{"n_kv_head": 4, "bias": "none", "lr": 0.00502, "decay_fraction": 0.608, "decay_shape": "linear"}
Each number is 500 + 50 x the weight over its row's rms, rounded and kept within 0 to 999. Layers, rows and columns count from 0. Numbers have three digits each. The size before them is the row's rms in percent of the matrix's.

# up: layer 3 MLP up, 1024x256, rms 0.124, rows 849-879, columns 128-191
# down: layer 3 MLP down (transposed), 1024x256, rms 0.03, rows 849-879, columns 128-191
# gate: layer 3 MLP gate, 1024x256, rms 0.131, rows 850-880, columns 128-191
up849 108:536526512421546608482529492570567539551393448459430581468549436491503443548460535523545567508519541525427494480531446503580504560432462521499525442399534524498529557528508507530488467473523479
down849 102:449441507580517482459529525494467509535535508517491460457511488437484430386480493485427454494529616580545492505520381523466603488529589568499501364533430426498539531454497509481582495425496557
gate850 082:526521518598539478485468569436457522560429507428576528564427581541490472443512462543512459573547428505457463437512514529528491602550544494501512547479581481584522511488442486530528525460523510
up850 085:570474545577541448468458502446501478521422475433446484571470525551491522524441462593455515564591446503450511473563543503414616590513465487520572561456532430584618482443429454490487554460508587
down850 093:556574509534417486513520593514563531499520542543496438520451501502480445544538498555607545424429506429490458460453518553439552562411435510518463556511462466502489600553466415547428461536521527
gate851 114:503526473478515427431601566466498457459445438439526498473492506446537462508543478462535572475513459510562488513569446573438555475398589480495440528458549564500522454495501446497523546511550555
up851 122:455571476535529539522543408546448497528440418551510524495492547395476498513436505497418517554472573453475521535536506511408422465593459457523505583591448514417475498450602411570588487445562496
down851 111:508543532461507466447560473507583446541539499509501522464522488535422452489518475540507505573586421556461461514542528569511398469382492526471530529536469482590514476444529506513570551555498563
gate852 116:466470497506490568486450470530517452513561467522398517480504429490517522506537407588499551551483502471508520425442537553480426486564463518572474533494472545564598451544435517456507417496565477
up852 105:476520560525446541423467465475600433495430506481533513437534488498496504500485558568535443484602535432385612500382484466610476597521604523462589583423615458487625507451467501511505599516527526
down852 109:510486545436428449522569418489488458545502516562536455474524502537634548462480488478547463541438414502520500517500536439505547468475461516497465435384531532460421427492562560563424563532455480
gate853 105:516529482412497471534525552403546526507442403480517512533496458442510467458477562585436457503476494431599437492520410509537588517445457551392453416447444476523563534478555505468476550447464491
up853 105:542530573475498441428558542403509472448443430548446520509463599581545485558508452495482437520516462506471524464488470438469563420506507456565529508533474507516519533499607523529518489468484483
down853 098:466474501677491433499496528524537485565521549537554554433483545416470528507522545497542505587521464552475504528476458467523460526555519540545445507544558509472522453553500454430455495498565542
gate854 101:543457509552412507540496443462490460525418607402508549509525455516509562427494544575438595559468537543525455420474446363553504568515475457551502605465549520527495455504471485496510453514480531
up854 104:411437495481496507552565435570514556482448589444533601446476489583571534528562436497500533507466514534398474470464471530511578503527582542462502449523562442544487457509479518524526485484482484
down854 102:559554382544509554614546616435467473519464494522459541608519577497457482471509537518511536582593450531496500540520564584508426514460457518420471530486481452468464512464527533551546511480514561
gate855 089:508449474582468529470589462509508542477549474467540499454429501447520470471413509586553411517518491566526501474575502495483354495509480585536495575550508421560499481424553452525522560488459503
up855 098:556540545556467527465485553490513539486558564454493575500516497564443436460514470580439603449537482515441484508474454571577557493505478442440382483484495513459550578522494523537466466476479541
down855 099:512567456517369468420477519535431539506384483434532392541496586511401490449526459529563388418475581541570559454510532385461526542529564423535475419495580499499526530516539475463595458442414547
gate856 099:551457507527534468538566440436484492540534573482515436585425487458432400608592531506519438447454466512465445462502504563493510563445519562455455494395455506505534495508485520534523433446527501
up856 102:500575502439522495461491567606549508522454401514523436462546492448551406553486553514443513690549469543542530539525539545472452463525495500572635578577583420502511499419512463436526512524455531
down856 113:458498516485487539426514514551473449521596474515489486479522493539572526451559501567442479509487449540503509429562560520491535493528424490536470568420430499498502453499625529435486414533448481
gate857 087:470535528571523450471500498436538541466447492503452515523597536554461416527469498484479519553485484470490509532470447520547561383530440412553436554465486537510520502490560420503445470510612550
up857 088:471477461478536541570431525480532392566535454528518502582513539460460446569558501460487424558493608526570526534525512433538490497549493588485566445527458563669461490479528467480572569442482503
down857 089:586461481429554447472463448468491437507446467533509527500555513528555480442480513435502485557534540550518573576572477446472461460576451477540533511479462493574524518563466413571533604447525566
gate858 091:428553479506573509448511484528578419453568502471408552484378540539512554566496451470537420498474546500523468461415507404461541531491482498432407521594530482576459493487412428538460419485508461
up858 087:478521493481598520487441617538568465475525470491482510359471496600472515535516491524536446437426629448529579520486539417480522488519457572368471488615560451508506483455349441513488440485543481
down858 097:634613489591444494507534586485530433555441572431456410528560524530443540497440525413428572540529598500528600553458512508404480526424522521522590531471467514500580553484498543549452508555521470
gate859 084:429516469487525572555488485496576552543487523570565494512513533388391546502494419560494458471569551501521496458484503449483550451444442481464533550513520503450454619462451491443538498467516463
up859 089:504483441586521419469453578569423570436502479563543466473512523511520454461576438470502440538506501629519484474460497478526475533528453555500493434523547550554529511490464491512499420423471517
down859 087:510473540530494505453436537355485575445474495462528548497571466451469443450439503514489549545429530484498475589530521517489519491464485413422488629484484502481534492486504482509578535485478522
gate860 098:558514512585562504537521544518476567574419481565520545547478497505374439504524533492475512505404512489537469481551350473440504597513512572527454513503478499480567511493427428541516522459477386
up860 102:452548563403471488500515459537565570523486585511506581547499473608616551544463480566567510485472470491443517484549507528530527495526506568552464510463506421504499534512567432481504471502556508
down860 102:491538407585471430473516554419573439576471522412480490504427539474550507523511586545585483438557558498480463478563578485537552529565448472503531535480546589471503502559523493563499438550564519
gate861 107:496548478474530542534594442350474500489560515568586464508567467455550546477506513451447470565492524455528543377503495488477561403522526567444429469590493558584462499500485504556429457552539537
up861 108:476405526565546520458545399527515555560530565473466467451547437487468409558438463508526410593521611369577474470482474450524505507591488545491574424490507492525550559527470591572520510522490538
down861 105:499566425483503506469440493438469513499441472591527515533599436492576525560464502562477477435515488491389473512558521489441504518483445495506597535461534476526482541526469437510407458503391573
gate862 102:475475543467444449486503469412530567588462487478515472499442417530446540413487498512493502454466467458492455603552502545496511563496496530471585540584506395480457482543521602492558500588418545
up862 112:442489482565449533464471368580425479485549457456433470476550486564510554406547522496612527462533530364471401455450537483551508521468533475476478397438425435517464402391403524507540529547451542
down862 103:455573529428503544517519497449502527494486551542485565443398491435461421552470504488519420374561483597496527568486462369471495513507457451486590420587593541491437494457565463459509536521455579
gate863 090:405458593575491463444542590449502509566411532528506485416565506520482501407578522498479541471508483519581488542525503517436470483575494590497452433465515497488455474380472426556507460458526505
up863 096:454514507448500464517509405541565480567463510516583501570406514454531514487403534546452491426479490502487533643540468482477376477530439520489486517522465431429406525387570514451517477584521447
down863 091:507523529476500481482570560528472514492499490495526513587543501406533464492461448538412575540463487407545473548434492439534478481539584487532406492458440473596521531545499432481440543548601432
gate864 108:445527560513513548415454502474523468522548441478493507574567562451635552531591538492515467501503564430528476492554547471464457417430503493543485497472496446430536532513392448440562588519536541
up864 100:485481454445480497617464494571419508517565471610442477563542526492492511509538616528506494452496520523513554557497495503477507564448434515521505449555454539480421533497455448407523542502448576
down864 101:551546459511525449507475455530493567496346544494548434533411479463469562459537468490568499462482491533522434449510483452571496466580440470555620471555531497455481488559443518526478522501417425
gate865 103:428522562489450557477553462446504435534494508498502462447454527470452515418407451573545592428489492607490563516535580462487586478474388514430486443540517470500530521514475416440581418511502477
up865 103:472511506491467535486476557508475566481571408546510565417527557423509418418456570505470490477513483525528481558497591458486571512493570556554499515482468505480399407516411461502475424452458437
down865 098:443548503465555510564532507533564454437508539470419502462405502444552454414581505505537546522500493444481487422503439469629503420440473435590508499443507463471420533424489469489442520545434564
gate866 105:451533485491569518517558437445523563556501528502528427545498462556592432460401550578477425523477502511400447464498442490571445567540502433437546496546450552445474534527479537533415537433536471
up866 100:537549517491436521547532501559502528460530388473567455409557538499494560538534470417532448497486535436562451504464615477567559440562474563504463511472494444442532489422530557420532447439475475
down866 100:428506496520564533517543473517528537540583530517525456498462573456568391519443466624504491473452513476549535550514400472472447648444513542495478547558520565557462491528489664557461478509402522
gate867 081:511393482458573523574483462463450512495539543508558529547450555604465537506547474501519553489458394471476452429553463479421681495533520508404445478511532627496497539475628402494480510467471547
up867 088:502577458506444429425444473567463478498481485538421516568482448496619537496497484498362477485530620451525495474535410542627433491392423583483503484445587436459466429463428542526530509618520507
down867 090:496563560518447558527484472561429474548510422650537482545595440577466471408479577525450559479503520491407478438517509408544596532491515475543412473436459430492400466459437519489452478512480447
gate868 119:425481554491472460631415475523460539552566553524425460552491512494544535581462528475576475527476476470487463519549498562448499522469524521470455515545456497477486445560466509514405481469540566
up868 119:611553582487447509496477473523524503521487574424453472480453537507454494538526573523561491545530506553466478467518469467542486435536553489534525449492490520534501521545503502547633521421567500
down868 105:538471513480508452550525455629519525514460406484449550571529520528524485390403573440513570536477615526478481501519487426422588469534454587405480520571488483476494460523406438499368426487515529
gate869 109:521464423592538506616491498511456479634466503495606604501502555384513487417511468547453492549497540471592557561546401538568602517460584546527461487539360473475528516458564442522441599482528539
up869 115:483443498610587500457525425501547569501466503378426547475457487502508570458535560518492575617457475494526556506468435551617405539441526527497540580524468516499566470479484475451517476511545617
down869 107:541428498573534552582500528458531543522442502512483366551392495414455483478450517434485506396520558506465525512454534494452446488416454513520465499537472486492478521459530509536439528624506451
gate870 111:508413571391506531620484433480427460482522484555595494555514522483430497504519521422402461503543525488496419516581552493466514584489405446578486453449501483455520600415547457485583504513557488
up870 112:488401450411486520482460413420492517518468528449586473577493437492461544546470519434515465504450457453357556402602517519477448476503481386524434512466533520423501475492554511473464519452503542
down870 109:489496497443525453538497581477501410507537498490559569537489478456466457470497463439559509605516548406435521466456527608511478542462520460515488505483548457486425538553581475531557533509532500
gate871 115:418490520533431525487576524424458424541502506501525597521486517589458504498461554539473386466437374556493504554422468438429552495512474501493460434509416496597510474497426474498509602475515486
up871 112:446495401457496557394451490501553588529476407501537503458452590484556554573472591517423514604616552522495528473531544596530526486491468453465423537560550472472391537496466425446541422436497594
down871 109:510532465498478422487536554502472470462515514474466528550519462480493533515450518388536496395469389473546414479520537487478523544537564565515454531574448559503512521445521558614445543447479444
gate872 112:496441539585532409559459530427589520474457574447510526513510544496466483472612538402494408519481544553525448471495547458582501532436505566456418529442505495530549455548525470492544463533539562
up872 111:489422484488474536584608476445447440605469586467428508480549456466543473444418605471483488471467551572409481505571552541492554510575501471462574580462498561515484445503516475530534539474487620
down872 106:459505529410437496516472488599495445541478535517475598448454457510540514487609511522514511473415477484490519612426419477448472496526495514432403443518491437580494506620431616519538477417524492
gate873 094:590535484460463465463502468426549397532508480529415544524498478508414505474537533456518541495514507509505541553492436456511545541559501515410377397531511600434521535519552461552501456589565494
up873 097:567446525497495490535456491447523545457520563443456541528562608511415405525434543483529500516443482520483431471519518468517453444563456534563401412513495497504492434592453627592530432521529511
down873 095:465505579498499512524540556480414568538458503510472445564523605407579483512557439498519429531506605501446523512478539563485400491519443504458489581440424493499388629517439394474449411438499523
gate874 091:500535476500505483495540524497428560471520535544564499494443496451588573503542493582416535510463438403443484543552472441554463457540569469590437396523553421530506549467557512596456468596488573
up874 092:538498513513475505569421462516534527531493534398498490391501590508500530464475441463504564478427517480451462466559432478581538549404480505547500414488502477483421573570570420556501571508469528
down874 094:520543537541505518449496542589571492543524467464427473463483666543495515568482447501495448544574551541533559450574512536457471568561572573496534573450567417531529590517568510507508598467556472
gate875 101:463455453557471457514412460475551495435465534581510543537524483471436526509556545511418405637475530517502518506554545434368493487510454491460460520500386500470501534517547517501481469550476578
up875 108:427529476430497522552536516514518559648461515440386471438550447540568489545496539508453525561606498457506467526496546541502454473397500497551517448428546446412432519470511544442513509523501412
down875 106:502482547499436538493497481478487608470490514554465541447537557443553350569493530559562463493530455511525554464526465483517503485508471456471494510499450463446451441496469536624427435494445498
gate876 107:465494431445533522447511450520566539515450427440496400438600538465444465460558483549517420503513485538507506496486543437573559493537469513435494507468506457475524499498489476590520427480496491
up876 111:496510444537517464422458520480442373467486447510561538507449478447487478360467511447527620478451497489431568487483486539443606545580489551475412538536500477566546556457416575456481521547467472
down876 110:498619435497507454499428516490478530501520553503500533518429456461427585531479521440560567501583461431443395531463500467516470508564518524496485480593495466484527670413479412512499466495470498
gate877 060:524397434426416434514471544479500545455545549530527460488574451582414527449457600538500558505548558558535566535499564466446542552553593489458555488547534523541534521550501501462604520445481437
up877 055:438552560478557535541484468472599413529447551506436531510522595449546490508477448388473490491454526536460432513526477490484517525407411467503495523526455490518482492486556497560396411542465520
down877 064:517501510549496479490530528489487480516512460515449548460543506518432462512450463499549493616506470597528508513534487444601499506489474493572445535454474481554415475527551478461547577510482494
gate878 099:487518541590470436546647506540488506434477466529531535457541551507504543503451490514453366528499511489593533519383450460436491501495369520530511501549524507491504579446468381564469476484520496
up878 099:634507525488465488563431488452548511459539535533428414579470527501523516470509578635489550443573494610538547472557496496465506497575575437537498464473538430531451417535376486546499480554594453
down878 102:559514472454537501529430464546502567485469450386477593507549497567426530509489517444557472532384479518450484551454471453456503532530556446524457503527512419551474550532563487511514510499483454
gate879 116:472431493500468508478464462463504447590493397478577555476393477509581436409540469509550585499557447574508433557451512493545538486482443505512463480466534486514534431481578504493512544501476499
up879 109:459545573517533392547487516404513575454479458481513458550470503501501496446432491468528564450467525492572482460501421408416479457566515454365526579429487498569512543525522475515564445515557510
down879 112:445547563521495418489423456537457510512478475508533526477563617492558484499458470506488462395500474515465498486526539529510464545465504581436458417474483500493488555480454509546476529439508518
gate880 097:574487593628499653529548530515462481485515444586463489544515505576552463513521544423461484584537466468376454448485562507470519548526497441438503543470539526576551430459553520404617537534437527